From a checkpoint of a small transformer trained on Wikipedia.
Size: 8 layers, width 448, 7 heads of 64, MLP 1792 GeGLU, vocabulary 8192, 29.8M parameters.
Training: a variant of SOAP for these matrices, 307M tokens, 2340 steps.
Each number is 500 + 50 x the weight over its row's rms, rounded and kept within 0 to 999. Layers, rows and columns count from 0. Numbers have three digits each. The size before them is the row's rms in percent of the matrix's.

# layer 2 MLP down (transposed), 1792x448, rms 0.133, rows 1626-1667, columns 336-447
097:515570594419500486518530557469569435500568506472463409484437488539561484500513508526603477469502458537550545527424438556545445500524476585520397441508526456525515480405568453510474515457449426502591519587502487430431491495565564450482553444575543464499550624535474538592428538497480546513445534607488600428457518545482536553402517544523
097:459541588512451583482514494419559580476523495465514441517569491469440574509444498573439553463588455569485482494508573422521480456475516551527488473385537591570512532471452530528464606420528465491540442314489491537523580407521474454491531519522531515499556439385450442501477493393469411485466592415524454466488548557506535620551498531511
102:486489478579465450503478537469564483493513559421485483532475493554461512421436496440418485526460475413531482487539456500380522434470382584495550462359548479495561528457509532464494491548486581571468444481497447472458427478477557514540534427474524476485561484538518521442448491430434485508498474476452527532431531435438513530401478416501
101:489465479519483461425498515604588420451462482352451579504515488608471416430564534459520534456512522498427556464484469428528536566498475471520375516496508427557456353514473447539512567417403532451487499476529493445439459509473472473475545557495545551524456431424463513532570602542450504528451461522456488475477536504457503565587508609509
105:504457492514533550540551522497447524542496433474522427505568481518510538430472493516512371565515455513440499464494527588477505531439545463488442546549461457549462357554474469484464525550505575570468520482469596560516428446491496545483440565629493518405463466441592474525420528453540454453545501464415594470441499558516559510544410467417
106:491466506439400476349485518436531416506469496475448548443533458462489489346443476507567499503419477506472545473475461501465427535514451460565506612557558452521515451571496472424607506460468608546398458451534565400492602522443560534538507539620488477543484486544516529506555471595424474438504501611537575545473450554555473536555489546508
097:549422550463535520536556415464516517533424453460419471487497484563446617450621511484440561547510490443422425460515435478510509499440522493535487536400480537470382451493557471552567583546490564435427458499559504496623447490439523561495517485572504468510500451535526612508457475491528586406593491500508502506512518456569419555609560408565
108:582545480482516483483588475572501485521466480474540506441488548430465618472519555466507516502489522521548514668527493422567476587427460580491515575552577466466590547512474467475615533582551465595433528569512607524463422498517527442520516599640518471445481469451554447436490508580452505485515415488435553439441520382590543620496524451568
096:556593553563470487481517484486547603465495458394507545474538550474468473516464528492557520481493551446496553553556431517549437478483499453455488507598557597562498468519476465437436504557523514601412449492509513483492600417497493547491418502522554468550531492585447453500513485549439572546455479502554529459559558486565444436466489509427
098:538582429470500598457491460507394442410501550472590516400429522519436418430419538533515457429443502475602498507564482505427468542498452424474481498562494566423534503557445521533512492531485471509405498528372438512559519451470528526596369570510543500505501438519595496524593448481498585407489570464543506479475456439483480541507466549553
100:483464492459574431514517528560455549619459500397559510506514578570537495458498483457447543404491512543505453472472535440532631557528449544441517419522462543411474628541499485477571576443496410560600473508568438494442479428631559513461423568516504454506477486451547476409469577415512554513495469487487525536582453467502471458447531424562
101:515506509579543484462498444446530471522448494544446489508582604529480539518367509436471450474475545489538461479436441482538464536494523553463540478524485439508431517511520584544536450551406529489540466499508428591505503540538403530412536514509493552528486496455410477468540443464517454453473548467493503490429462574438507514516418516448
102:460473403464463469522498516528483637532458446509503422517502497460467542403505410538493591471464530454557491461529469570491453513538574520517511539486473527451533470479454592535557517453545624526606477495538514512518457480500504560423409488452371572449489396481571541593546551541516544540577524546478535537446512590466524395510498485566
105:543558524510554445450545522458492486446545452509492433525532465449626486539534526444595523514497431512517465572451451537504483482561517587569531567494487475530344533493514476596592583453442489457529450563519468449458531472477531541576442510506571419526470420455501542460502490562425525448599546531490504428433531571446446488535481442553
099:516535465514456539518475483526441434460445487481588552442508512470418529522534479515445484585463452515544514578465512517445488555452425417505448479570496392526517506453624412464483509468558543573513502470556444493618457524468470613547466454541516512542462503579464442498392391507531512523460499520510516489442648510489408587433462491483
099:442443489546574482567567480589476413495513518471478611546484539510532453514496569483472607612496524508545600487609515533530470529421465447473518554437484554575434429519423540520520447490395425548478407534544405531479577532531513533557546471453461453440446491481516565494474545412567433509419410428480477496454513570537571545584513633471
095:504506607511452573505519553517557518471558452463453460529595541472579453444434475563404463514501575530577461397440526425462508391534465527484432517502456455467548459514501534522385405459438573545521605450497549476481600396554509424569522479529534518457443569509532534545582461484438374534498521614526534473518444456490459530473500512543
101:474448544533486531478546472463443378527556391599462485524539446561389527455579496426539554550568555537409487511523481491444396443580511456505445456445533568597525564519525438491554451515539458561598480459539468419466568571418406553495576500548515514519540481485407453512575457492506502464462483508470431492501524584481491575490481491486
104:533480543562564491486540514521491510433482517381488563468390536494527449518486531496536471547509550571524432446502491433556531530412557527504471578576473483489554451449569490466477488526451478408486556479487465542492461537472472475539448531620422542520553512447464586531620453514451592433555632512533574429515545509550443437497528507432
099:510514497582519467370467560470499511445540524498517454433519484519483525538540542512510483463472563499511561555523488515596511553481529477488625483462460481449537629432475513438608580569602381469538471538513539511483362604494417461567542600541539437554403471314507549528477466511566481555492567500486536434483554502433432418521513511438
097:458486482456528548525478521451498543480487539436518521527472521546518511462500568506549565510544531558537505520506478569506591495534514608461523549580474482512475460529393499549446487513506458419547504546482464484413434516434471500430575430585524508436519508487483556538450571510520571592471531581388397464452496521597598514449473409471
103:484498488501441563418556482592426446503515485474544524459504577412581531486512544435459435450556528453486431505589484571459532433555403449518497543485464496541526507535535550523439538438473437562477512447431496517484492476542448466473512433455552446480563511494423505447425526509545474503413482471507485508587571614458441470448554525545
108:531494525470548476559548483474551549538436502491507466530506482530473529569461483545457496562457491509441544413455525469490515425527592487544558477497478538529417431526507418519529559582552511502559493471556506450541524454483498499486521474554506411524423498466450544439528522543512550532567697412501496491503457460509520554471418465489
096:541483489541481461537521463488436515460450488448523479489374507526568519554520481486581462528472545536507476519539532531484548614433496523471509496424482393537395579526552476458591440508498406469444534514502516527502393464472566415572476609617487575552458439452477503505566420509450514406522532527428598576438492460522460543517505448550
102:525468447439507471473417494436481483550462507483496485470497534493444569530514509496508589551470417570484509472478500457483523551530511615495494415505473460524501445518585565517453544434474515487441557506538468483501623487585473448427521516433486498379500437527586574501507427554488491412396470605524498417490508359517486421554540489517
100:561524501508446502527650493395595532469525528496471476636499549583540445503484520507484463556461435453514571436590542465582486506469440487554464542587418429479498491496471447508623464485542512452522492523469534505401479493540460535426503519488441474558513538459581568490527591420557461510509455568496373448507548509497515493473530481540
103:371439513401542577449501437502514477447455528449541419497413493479512555478609531500449507527672487503588580440440553366429480494522440490513509524513569522562507454587499499579526445551532521425552425480466510459447438514466451456480494545516433498584516474525416481569586479463514462464598588555554549479580471461475439473454549488477
100:444514463440434490473504485446476456457434401435512428455479480453598532525507499436516584440470528532552530516537600504486533549463456445574465522468450421483500388513484518471533555560542557543517516506549609544560499464458453454568522400552534470477419484495497546464552486395529509455501531532535513421430431525505483493504465553536
097:528517472627464545450407450474595499492504536458591502523561466613494496447510548454471448503390555471466467420442508585465548486490442510552483541456470584527436547474564512557478519491449565444415516490583507541508520510453473552411498584437519429543492485561573583504557498529474509434508563575507448476514516401524527476559579397507
103:521576454447544572509523545533466573569503462541475375611547553540449443542626499556498456416451529375531487406407527554653485372485433473468535501562542530446432480517442484503460474544551495476516463640507492507426610506522506422496509542561481386519447466525431463509514510489457518413522549460510519445422519513492476479423509476517
096:435535465461478545570482555378481498443472488517425494523550594540495398490470473518488507520452470497422507482477476525476383440502496572592457549500531465497453505486453498525452477496555485520522552532551488408485484434515407465515560471492492437550537502484421441484476556429490475582375564407429454607553493496515505430518506539518
106:530546536476539453571554542440589561382546535497459482563466539473573512506454477503529483454518376460510566530528474434505458523448540538528481447556486465542456561475511474522558559502473408506507573550498574540520482487525551476549549575511470500494523445500499509502472519508442476517449576537508461589475557453465552498505513523537
094:502435433545546438517434466429463483509510572490485494540493600489525568555487431457479495594439537484489416478585548519508462449482513469500463571530545486581482444541510548455447536459511501445498497487453476496553600466496484488442427461481515504505627534557427535505590466461462536541522541399552502532477582548539526465584493601468
104:591492500409468448402560574448522498403449541521455529493456538517565475536505421586454458558507514577487592528458488429512502481503522419466444569643581354497464608393448477488519557547542443470494452441501465518523554496466614660488457543485607546582553406485512464511554440551533509548491498501503464537471522497522459461383440491505
106:475546413456644498489486439499586538461620527471510555571539432471442533486519566580468520539583452440498483582521489540481467630414453567497534456571457550483417588490514450536428516523599456531388602489488478543551425479490496484585487523550536523558369507477435481406554462520481513554519448492481520482490515466504467507473488486485
101:492433460459501628579507566488419479496491540444535540430450556527484576546447452567421501611502488565460527478553513534490484544458538445561457486395471563524462562595521490448538451499511471518490607523511443388567519525516509579435444555497540520430474532493465511536498508459401449495499447513506561528478673412479549604503479517555
101:415552477539554553469502457423447572524488563516521480503488452558456571442450554554573466589559446451488520547450473509493464581502520507513462500520518536456615514590485576443498542517483434480489559488469566482532407525523439527531435592512509506529494593555476517426468433559522521486523439524424565497517524550451583459648551565463
106:510521532528495558520522472578493501509438464509449489520483632539489570389487477493531525509507589558464535487543548546504473500534488573432517495454507550587540491507521465567461462579506515534515574498485512591384512484481562480472558492511535466437509438501510516589442500532546449555494496493442475421560428465476553543517497547533
108:464509475567524568444571412523444444474442449513487486501479511609437522489405528554483528551581518554633531484480581470606471521502493400512532494578515574512489378518505493516487563536492527527567550579503502439534457516469456500422489449500542462642592546521489431581467498453420411562594536421477531490427526445497501498404444446538
102:460522586541558497493540518468529471581509438480598420479492529518550513614453476544515636578414543397502454471572570425522551521386525554366578495492502546573600358579533458456380545487527552496485583428441468475414506464527506493507612411504450479474526562487553500538552517527487460543491509577559534506519420502424469529534457525438
100:394423466456442470500442556527450584448452476488453470465489601472439508464470582458617506448471448574450578492550552521477498560414533530541387474523526483497526441512429479449514509485524475548368533547560466511493482444535464513519467471511449581494516443442396467415398526475518425544559543476491489546468470429541537405495456507510
095:478465512517477450460491501532519470470555537514519523482452528598472428448440604546559454537497506461572558430434460537464450474463494455565513460439492513484484512450502443466528533567530456490412441415463506563511493475464556468489526470440486506561486538493493586510513436494532463535551479516464518433464545489505542506463424432411
# layer 2 MLP gate, 1792x448, rms 0.143, rows 1627-1668, columns 336-447
093:512449444532528490582540558557486494489530505584445498545494516663478433472493494492483451458444605502526525471513503468525478469529484447582481557573425402431455503419436521487522438539476539517526420526468429454509519531480481592464444466543519539533489556512576488389522504595543564514453501500563501499506519510435489474409562511455
105:493469515513574490529415553591564429514564545498534475446378474507465481473492498468513447379517463618512481492487527584446470389521521503473453513481443416427503478494519447452535543491515481377375530504491485496399521472459577442418553479528418557589489561540489448509483458564550497424580493394479560515507576491557505505441459426499
106:455551512467560567545407515451402585552480451570442447455504603321494583476477538475515530532493486496470424472539453456402471432481526514573470502526605567422545577464538559427423464545540503518610467481456462518568456541504563507478397557481504530494534593545521457518522410429422462459556594501510480515504461586438512431435460507531
105:541529500424455573453422444543463489464412578485521547505442454480570389445456546488574585535523499460537516423492478466489546550440444522490556487598540499511433580511453524423495513485398412530510492529437458432507505473507449543489481573410405478453504487558523468544492572509485591528601534489479568521481406531499472462421498561532
106:616505426484546558552509481458486560467462427474559417535511596544456462438556538513504521529458544462489491459405520513452335492459596451472469519474468477536405452492454467572479485546454531519512534535488534473538438648415534469442550532518546470455576463509493404600494553509546411498442426421446505521463470495453446552510565538558
093:555416450434492571501514406553565422538471384533511490508511493505506567465611531454536525534478454448466515513498388499498501494477464527516582540460476568512469530503603488543508506513521489485523413618564571496536503511514533543503552449519477567519521585582464577473554529468454564487468531509561482519554448441548518536580493413483
103:475506402511413580438433426445430499500557496506533516491496558498488431495556544527519538480546387529539556465500425573430487567543418517494546555507502507511561524473454477576492499435526419515419442492442444481502394483498500537560508451439554475509467564396388480584460469533504592529489507480503523493481499523515546470552446525516
095:474521611482432483572508511516566542428525495437522482570481567476548463541484444481490566492486498540533554502467481513606446546567470494408465527535458546620517513468523478480490507512543501507444431524520492444481581444505549565579459493512554514515470434551435329510440551425407538519518571454477557483439596413577522495450493537457
099:517538467528440528475482494435471420451347497445431514518433533461403357444494551529519465462481411419556457508501508509466451565536443448520524569510552548503563485472449530519475432524487523448483482532430382448572533417490504552451393572478555419417494437557600452569521548418444530408467521535505543518507515416510444596473475440623
100:409446526499540500496523579506391521470452524500538512634444461513450492525528464446513583524525497490562433398465452489473443440509508453632483461502499433526433543547491455570488519486557556476449452532446523488462539517454454503512482463491523475457479471548462494525559546539469518590458444462499474438416500524556438512433477581444
099:449433562438458553556563543516597496547448451471467442510484555585530494523482500512525495460531546425544472451523485486480403476461463364529416470610503504473556522540433430418488479453442547439600454464511428565403530555448499496539555549488610541340534474449516561565545446536502479478499453529585540486588416553483514427527487592507
103:480585537468485501475450519484581465601458471480441521478498553545474389608534561534561502452499521435471462537480534515521563479466441528463440542571452441535544513531525477493501403559505421498386595539456395557539489483483472517554616528576485495474446448593455426532536442494494527450479554508410562427481471500411472500475454529521
106:467475505511409509550466494496558518504461509431450630584477613398589500477464535542425513458508605522484539514523520456527534515487428456487541557476514470473468511434409515455484435489428528468513522441534498434530429591517452541582552592484552466484483432435480502542473507442544517510537500446506487588438508595515518544459467537563
101:525510457509417482445442473514533541535518556536575596454535475424457482528485458483438542454445507543603453455556485458511446490481590450540489415519553503498530522448467524544491609441533393532451449498563493492624499551365544519489449487552568501523533500554474517539492466491411421477405460460457406511446499440502494563478410597491
101:482494466443614573538555549511455427609582502470518549533437470519561455503559533597470542567497479527529475448559547479518473492509480552476451441521577525548452553441492576478558425512464427525490431490611498571468499515549601495514494566466500408497465325553467508496521522422563508527472454468455513506559480565436557487495517546579
099:467496546519518478565453471528477551521378476449486524618461499480521421440452504454420530448491506445504459425436491457521496483451502550581415553466467422528500479459631526527538507464393534441515611504558550492508518439493488483553438438466563424444455554506454425604455487500423406524559535476408442523524551525602532531486477507442
104:455514557458492456401538434481444501483467422458556537428484511478584514422401499550383526466452457514556514406547553570490582511391338456498445578548481554454547466487413452448486494545474510483599499526412453465554613476500471443477500499503441477429479481402554451534437549547498470495407482473527567613527432510500451513463536496493
100:588459526484497563536499446490457542489486480471497524557430582402472542504496590478414483480549490539528415529479427480572496573413367519476514471481485463549582408477568487483437523436453508572335510533425395479552568503508464463558430568534548512561428399390490519514498523439493523488459581438512536443475441538446472413387402442553
093:535531469557549521447514507500487553529557526477603516422532497460424531427538604496491448391579516519495404465532435537519503621570408500527410379507491491522574512428419552499514524571469492447601620426545471445507485485541521484444450453495574503534427499476462582549457541481584555489507526613573549509528546480456536483612549388607
095:475520515426437461472575405517484448576500472555405496455504446535495515456510505487468467443516496472510515403517503405567437457477560410510496501401564489492571523491612459396518517461500498499410585480523524500454448481574536549556489574457456484573527539580586403469543392540508518390554493388586557535561588522517438558537588515494
103:478566543531544411517477502456533442425447456532448395502465421516449505484482504460595444422466479524511450468448517475461469505437500527500452487411528498489466511567467526530449571488475467479553630432505380434558459470529527516482456529518478567497464468490438446482482448380494506482572500544530535432599512418516402484459545567477
112:438464585537459548526588554558461534533571504456492473546544525474539534507523514524587475506494484531497468475443496445461474507416484543483479424389485515400475468522514451574574358501551494489431474478540558542437497519570576498517533482381487592522446568505497479474498519506479372385555526578577481472537449453554437446407553492518
099:552533588558586535536453493566389623542580477489504419605452515441536483610477505540487447445533460452477424490521523577503555506505443511455427479487478587434499605441397498469476481578559508476497482566447520457454578480472593462482517498473499503512433540500502446511468518513427487557532527538470547542528514577448463562541599522517
103:514574499505541584436498615588495429472484494514470447519470560428547514499520537606460523411559494473430478467645464539492530432489517492538461513526534609421504550523457468469494478522494492581608484408492481579442443531503559482462489492459439467430548544505503533546622623507469428444620489462539495527547583600535458551552531494481
099:521597472533599469466517611516529521381423517495605467487539547484498520442440437531552563504541551565552495526435431439441448431525480386447456534546564632548424456539452497459376482465511492542447524526507479413571470467406491471544535387528582490486460444478351500468451431519415582554540460464543495454527447534485496423562499497538
103:391477499510570558471508494481545499501437475402521570534461409545489497614537437558468475463507543547493530492496478407503512505530500497447506459481459474497486383537372495516461537509551481447530383507447441453439410496455554424491521453498557420453481454614526455557468507496543451453488538530483531474490594561492541517411562450512
103:451493449414441522525515543411508520430500511429479479434534484444566555451559508501531540545609403520461496469496525449443526468530549452528598401490491593472488462578525492468577473565545536516475546523449558537518443548480534464441572556461479539499511521565519405442464622383569454535524521479593454394528518497554516480452407400589
097:426520510590451528488395567541466516441543543490563480555506594619493496426494533552534493506497585440508518489491475527519492528532464467443466498511460625426418538528515512558472437497488519490494582548578489439441481498492580568551456554408492404532520450515447502545492604441460541562541598471463527543530557439520505445513437475474
105:510439438467583558486513558552479570597453494432514460542529517572514515479490500540469431418456509388503454434412578508510426496481478473526557585535460488530471551531430535460548506570542582479528436542605496484497602512524541453484576576549523456482411469402433487509473573570494540481507598520401539449420483574501468580461463452499
096:496543465418529584538529611457562532503538496533463488554518519564518468478446491525407448525512470491399511506417573490524480468437456438567485534475534551518526539445497527576457527493581470568502485494544547470441488463540410480522553378577514459550569536520491448522424597438475461583448540482475423617488460397499545477481509594549
103:521471436510536507437444514515391364408477514435580517515412508605463561513605523440530508509538590517546488530510517468521519446534411514513576584565579450492549453552419486495551503411533419569602478447475457471508479535529502538552478470516476506515504475488491456519491467498492473556590487524494407508574415537446485531509506602566
093:522514506419517486476493413612577520486524422447536513467470480477515460483506572527479471431541450424587522525479515580465430503483512564486573547558441534437492503505477475590532475488562466577424586522480520477511356428503553493493573540461498629470449483561531406487472611511392525491510421547427559476549456466419519506463532462574
109:538471447450561522510498522536535466503512556408528505502483525475575531522508456522425390454490494486493534583396481413439584500393459475382485547527478416477512552485561485534579531562475423483521458480534559493459503516548456568469462535480580485388517418395513644559505395482381482462560500469479434525455450455427478537484582563471
103:485538507394549478453525490504593475657418471495374500568458537472509565499488452496478436455585555550492559487571501453466467508493511417491622519584445563446478524499458453548485516438503577582422469527553601513535512501507487539536426464515563455566454502490558554517486570456504530456565553546460516470509516469575495489554488418515
104:492432511479537466430574473572396449524534441485565361584530543442560483451526449503463518516501597552467480482515495560590449541455432503529481528504432545382506494549486432416512478457537438434548422575418360564521505482547514497491562518506519473446470478529514454495528571503494521450577507439511524574507416534528546481542524522602
098:529511560518538396484436400580470513489507669573494453424502486459485576490448460480529442494430537444533475453432517474530521445534556467495420496477585437435563472464502507480432445470504426456451586453510521551524473485617469554515513472525409541545515461466508461634622467500479498520528542539456405424530621512582452452581510524485
102:442536516571619508576374531515546436533455476593455509466539569444538498419487500567556487470527571462490588423493535465531508530577475466517417467580433551471524451473482610484417482547524604543613432434507502511472475510503525503540532517466492546514535545528540595534526486575578420571462483440530544525535514544530500484471544559496
102:454532421435476451526428527549513475564433485485430534460561470413505518555542461483540434447578574499443507578471534450525506555546341530511598562531531541541484582569514563545598489491599523501519472447547464429550412486554478478503452456471687442468460508460456501492504401501463575526568483439472386544545454523454420475483530539511
097:552528489549486508499535502578546500466462521513574444539401483523579499469504526486409565484512463466451486548531547517504564583577424543450503544455521484468402514490473566476494486498445497475503483553516528462435512512516595469393515550455456515449527426610426483485511455511528545506546548582524513604450505437528508413646496414553
098:469521467422472560510386451498489553478540510522582486511547536572511452517436550564542523538449513592360593498587441560462420545460521587620513494459588493422473413461475505477563584459533501581509506528520520553501481522532497528509506486478475565544542437497432548472532515449492490440499510433454415535436491420509493410565462534475
095:397393523475571542511513540461465517600527599638520538527524489493494475452505444416484575453593529469514495456556469490410573428457519395612459492407533492426543465520480419501517452412484540423531572517465516464487515610569503518472475488581557484528593550506501484455494525465536542510597513554510460450516481454424556484540444413534
096:571567484437437437506466514569369535486488497515479508548495461468382501519492503564530530497557503481548554438509349532385517540477487370483425544512489439479430553557523528504488466542485636414564457511501519475534631440455384562422469453593557481518488469502573469514543515501519485556482531483445555451522493522420488571396543446473
# layer 2 MLP up, 1792x448, rms 0.147, rows 1627-1667, columns 336-447
097:515427387534474434508429502548454437492539523432419516581435509606563395485549471469502421503443555469521519531533505538532524564534489463557496538533526431513512506406417512471561378489525505596573479586488431454477492470551567538453415463478493490518432551538536515419537503573528520504507516470490530518528493478420461458468539493488
105:378457515480518490535460599555563545516550499532554496527479525554535553596636582414513518527524465486516498632525565588506479542497583440491479502623476526475422505398429408524582506479439466523456435467541556443438474525502551571423531515492534439509371546379545575525514582472544489508510476496574499469522393519499454492512487487519
096:450484477417442535556488490486376577613473540588438416438580557461525625496555432506591539543499464522508380555544530542432448375500524468607485525531556533496581566437544560421445427430533508541491564460524500555551455507549516457466502540528540513490549516553514454521515433381501476509568543497535500503461475539477547394445471526523
105:522554477505502539567525456495515569536583605543488527402497522493507513462460518472430502574435511517419482520511437577494519455564570570487477534418527531504607402498535462582543508489524487493556553459634507583520554488468528458466416494510498563569512560541523531481573443550599513472435440569482462456518502519516397484496580509484
105:526550588515530553559543446437554530458470447519456473506527446497509507489585522443517504544517482518454454415550518531533571536551608521476646540417514446438456426444486552428501480512517482411444475498500486488514520519559434451496533448453509466501494542449530587451458477526546583413599611413641466549548500559463627426501509503476
090:425570482561477442491529547459461506483467558493502471542508480480594555559489451517367508521561471536529449516440518482495415533578525519511464491590530536512464552505502574446470486463466455521495590477469448486473460441522449468561498589445485484486480448498589494563556405564521502547465510491546532504510485574502522456491463578503
111:423435562500408495470441469569472435522533471484500498583564504590478458503599507456497472551582455465461521516468520523532488488606463397535489474526486497474508486461550475455483506447571466490562506428483475528560482433558422627497495504487580473512559491544515559570483433528456454499428485502546439592481509546572557444482449569558
087:524589448411584542375486516488566468569498539572446538505554513433572481454502474540490450487496459480417516493426512440443386553484530497448469525461527534398477489562484579511423466469399459459565520428427464574506412536487485506462510536475493626470506551476497545557555454515602418516593455524500487509593467556394565495547555573539
090:503430535491522486565511516528487523493613524532484474478564523592542551540459503527487522551474533530470504417486525548504578441521535562524443398398467471555461494546502469446481533386504462530502530473541544463453505520513466487584521469545440600537518561521479512432438450606530471614495470443466476452519500571566492428515496515456
103:509552445516500506471451551395568539445553472481475564480539414477427566512590557560516496488593438551447507492545465551425443519510562339468454510495487395574458434459490528500430482518478535475354533517502484456550485461453419474541548501482488494459493558594620528616577441540424427363536525506517536392537549513570482592495510478482
105:532539511470483546543503480652574527489543549475532537464445411473547452478535501538569521518491478524582570512518509467565533554524487463440458496505554612549511504407449460487482488382593511397527570458486534467455508507467516509520493527512498487496506522542579498468506516626429514600516443478426435548545521535516451456491555441533
103:479481515527515544505558547482580441485473563443500519573497464596515457534545526494496437534538495486455506490473638450554510527489459543503433539546515446599466581522531473488472461509425429479450515600541574523502468451572491470559520505605501501425488650491436507332467543488480488484513476450462536432534522496519457498470489483487
104:550450459514537544519583532490500510501461552516507479391488430456411439454398494476355423505465500426426502419555559556509549487474488552520519467442587574464629492525517508454518510539545493392475552559491559495538473480492474456560531476536427532459483537412492487560499472397567549451403425453482479553503473440492485544527510487473
102:521480552478521423596480469467489508536498426520449451512449483476606477512472504456487465480603513515496484404541505531554527514529567514465494451502548484503494463532424533481457581544501580415544532433515474513486532472508484578433515461461488540492481451474523506466525506463528569502584540435562471493474446576475527510546542553529
094:545461535500422486441427462493482515437430481524442565418502501441392487511525527442493487425502492523426556548410487510456457511516472440510565505467453522504496529478498459548409564569578539376418556540426479450444554464471428490515541546424493594460444489492467475516491528582411449490496487565401596503514491335507452480547497461457
097:492456436490469400463492413478491502626486501599559557493410472442520518561541414491556492517563477524488579479565490383473511577491524470506421463456487487552525484468513414437592621556519479438424390516449551534493370472545500573491527544475516434557509468535500481540518553572579521523502465385488525571448527514514597494566581519455
100:536578471483452428481460602542481526443496596479605546506555504544611493495486469536405431468417468526561507501512492517534599476370438482521519557511442485406453467512512529611530535532491578435402473523433513634538449490627538506468419483416487419534488519574529517424435498481494474503508595497494567494518542548553557422539589550536
104:432579511579516386469503582578577440513555487517460553488532521587514449443513420479563534466454542453482615440545534481452484508486569495520469538542467510508464595474394502478511566481528581471609479437582485502492497527385460506458589511547529489499568612657575444446587544612450546543512477597526526550543570521483532560567508564491
108:517455526462486479551514371481481437572463447499508504537491475516469431552516472439521529512512467531470454441469536463420509472543470484530537469464549460578421464595530482538366488441368538504496490386484458607531619428514544516464491408428510521478581499622508382501501556483492465500523440503505450558547420519519535624503510502609
095:504469522535472540471550419506511509520514475520452499418559484465491499464511455477449498473499522467577515459483531420625510531437490466407464540397495464483472485504540443510573500507470524457495548477504519500415508502549474550570573549489422497541513509469513402450502452536520507458581578540632509478588519571535443534536517456449
101:511602576613474476532421537386551509608428569477540499518520497490510438630444495594543545475442422424499469514407522418476488375484456517517538451556488597498497538460535541444558567508413558526532521525549529460556482551522497481470454589483483531486509460570599459532476531499445497466496471553525490417477447448474478424540367503514
118:446501503504507511506470549454430465542477519502558496456562602464555478515480512625570527460446470468565430438416508503417513515555575504510575485471482407482452563608551529523443411560589483485647600400480417568486506499528476596453427536570425567532545518565513523496527458450431439531571482461568534545474524539573533465469524524441
099:485533547457487536466458419550523466523515526510444442507583562439387563430451511526450541504514482452499495504514488482502437416484454464557525465533538513449569449502471583593410399525475502531480521433512478451475555471537483605421560471384445477439610488501484501510405512519568502502464492457542558507542525503451478503477467431471
111:498540548575618501536573457540403516483510545532533564582488491473536485486447465505510467465489542480470484459504423533449434470441440371491545535471423612497534448555497448469543429515497534503486545505512528530500422493538497481595506506498445401540554499492525461445472639457528433554588491507501445610488518453528513510425471520453
104:454533520487506426527421493642403563535508419490487542548544510488481468527483534572480539466447557506454535559479429520495570543547487497469453512513528531479572478575516570501469467591443531507555560446458416507551491536518564420407514450549567513471526452548518422542466486527550455456455568476473603505506465429469449565487506464411
106:623526474571487417493477556586504487526547432569449432533511457551511450493500460462527479506450464461477473533517525555512499577522538565497563538414488419471478588426465501470536506437440494502450546491495455549631525525492573593513514432438558474441465497470543524438463505575472573537511433398449495544405451496476497529545527451519
102:540492485519545532477459591507495503583547493487531598492519577518502486452492486562490411519543518437448536469551417569567496446479518556396394525479506488528531504537469446576463484509448467529442421493517430454437549554617583545468391610412494435441555528489575481567422478624425505536494424440402494598501529441501556474494539516494
095:523481509404556420512534489525472451504458540521428523420580605466535519540379506577519503505527447431479435472472373470563414469536466544493513599513517473551497561425463468529503461527552438454453452483499577487486521473473509467550562532576435646521515593448487616551450452514534511468442497434541494517513479565485438492438523600566
096:448463562604453455528561491533547490376558443465506520473535418574477498566578490513545576633478464541466554529493425487436504484522481532552461466480538506525536521458544577494477534436548435556477492503433504433583402504470603590524458428439508553497522449514586517510442459467503533503506550510504466507527494400478589584520529585510
086:477543580563516456414472441531520453505562497468547540479521446465494539571551552487579560520497508478592512555560461482451504543486548527363484419580459437505398478592532462432553465420397570494526517509504481515522501520520533467464452640412480583470520486533502513451503488534582553379547509478489573445449506568505455542545533388424
105:483432438479480512495520493470498490546461508559535511489502416467551488503392537510620503490531663519529466498467508597558510583510487515594404527501465510380484460583453545455465470494574487518507513475477508532493470366554510517496521393510439569487458433529494472498545427413590483502464518570521558475522448470491587409523522531446
100:483483527532457531511483467527557556509530488559539464483509410484501468516519484531518439449477459481490619465457419564485560569517476460525494438469481517428517539408478489558522399510464396546515485481507497562425384521476506489613566577564498447502386485400581498511427478489529438420478459563469475478512403545515494483394573443577
104:376510447508501343493469455526452487569550502523522576470521431467559444576472535525535515479577523536508571517554496561543551425601477469483473592459423519485495447444529444610463480470476445445568553465438404549467531469539485546531530407539440487405387448456589516501486593474528494510525433482487525401484579602545570513482503475441
112:556467545482401455411448442508520429644390521534493437495495565534607456459450515502488577550437440557474423442560535494488534490533552514513602488525491488466528492468438570522600440474457564391580446521457493557461568488574533501457426550480468505429485478480566491610513606403477510470481487454506476598514496417469525447528581476485
099:483530497524485408438548510513564465528491578489454541541601514497619500452542516492434494488513524467550454477491473494570519532600422582480481521628481518477479429473428532603445489448423567572537398476572532455480519531521536457541446528572465548515528577528456469450456478515553433495479541532572491487578470414498478516499502503560
103:555410480424444444541504492522472488537522402472490457519492511557591584558557431451531506465489480553605497435548557464497567425437392395496535460502544519515434485364547470532479438514451486612532392514486410486514519511563499473490473431474533493471540464548513591556440547519446445463528575486546437507532526446476468517422452479525
105:415487545447505479476544531513563472447512486597495499488448435441506433548489483426517501488489482486454467513449509488526587513444550366542513405556497445588512558445447554491485535534466454498419466602502454447610427465565415437540402513520543491540514616527547498423451597502543579551542506442530478533438530518470494482552505483446
106:503495434470593542555478521450484482465552424513460462484491453511545547559580417530513448459476446536368478489499587530460452527508493483428593540464526504568606570482528589554527504554577534426500483438506515443509452481548458550427537531476562564502449497437474621469523377535467558479443550451504430550594423493456562435486449453498
113:548508509501431451524488449489464580428471568535545471497523493483487516504477492423524407422626467525570515541420482476480483477616502502512496538498493474466386665461472495489526484491554454419512479601554534552539604528514435508433383509528553531465491400469496464493473470515573573514440521487504462521504569525545478486547517442583
097:542507528606516429454644511518537436411576443459379534516509464442485528466539444459459483489541465441672360489459566475508490490545450441470507517440500562474534570398578529467511433468403533420398507436509511491511515444475514543502485519474509462451476586478561492528498422474515485506442380534553551443459462515500511480499546525540
100:569528453531512573548470454526502533503406465482475484506537422387568529539532392551528487447550483521442516527541455467530491565569503480496481483533430448512483425459487566601486514455542495560558565544489552409469520499548507478507514489528520466501541464496538540540482537466454492399428538530566550576554527549446462526548568553597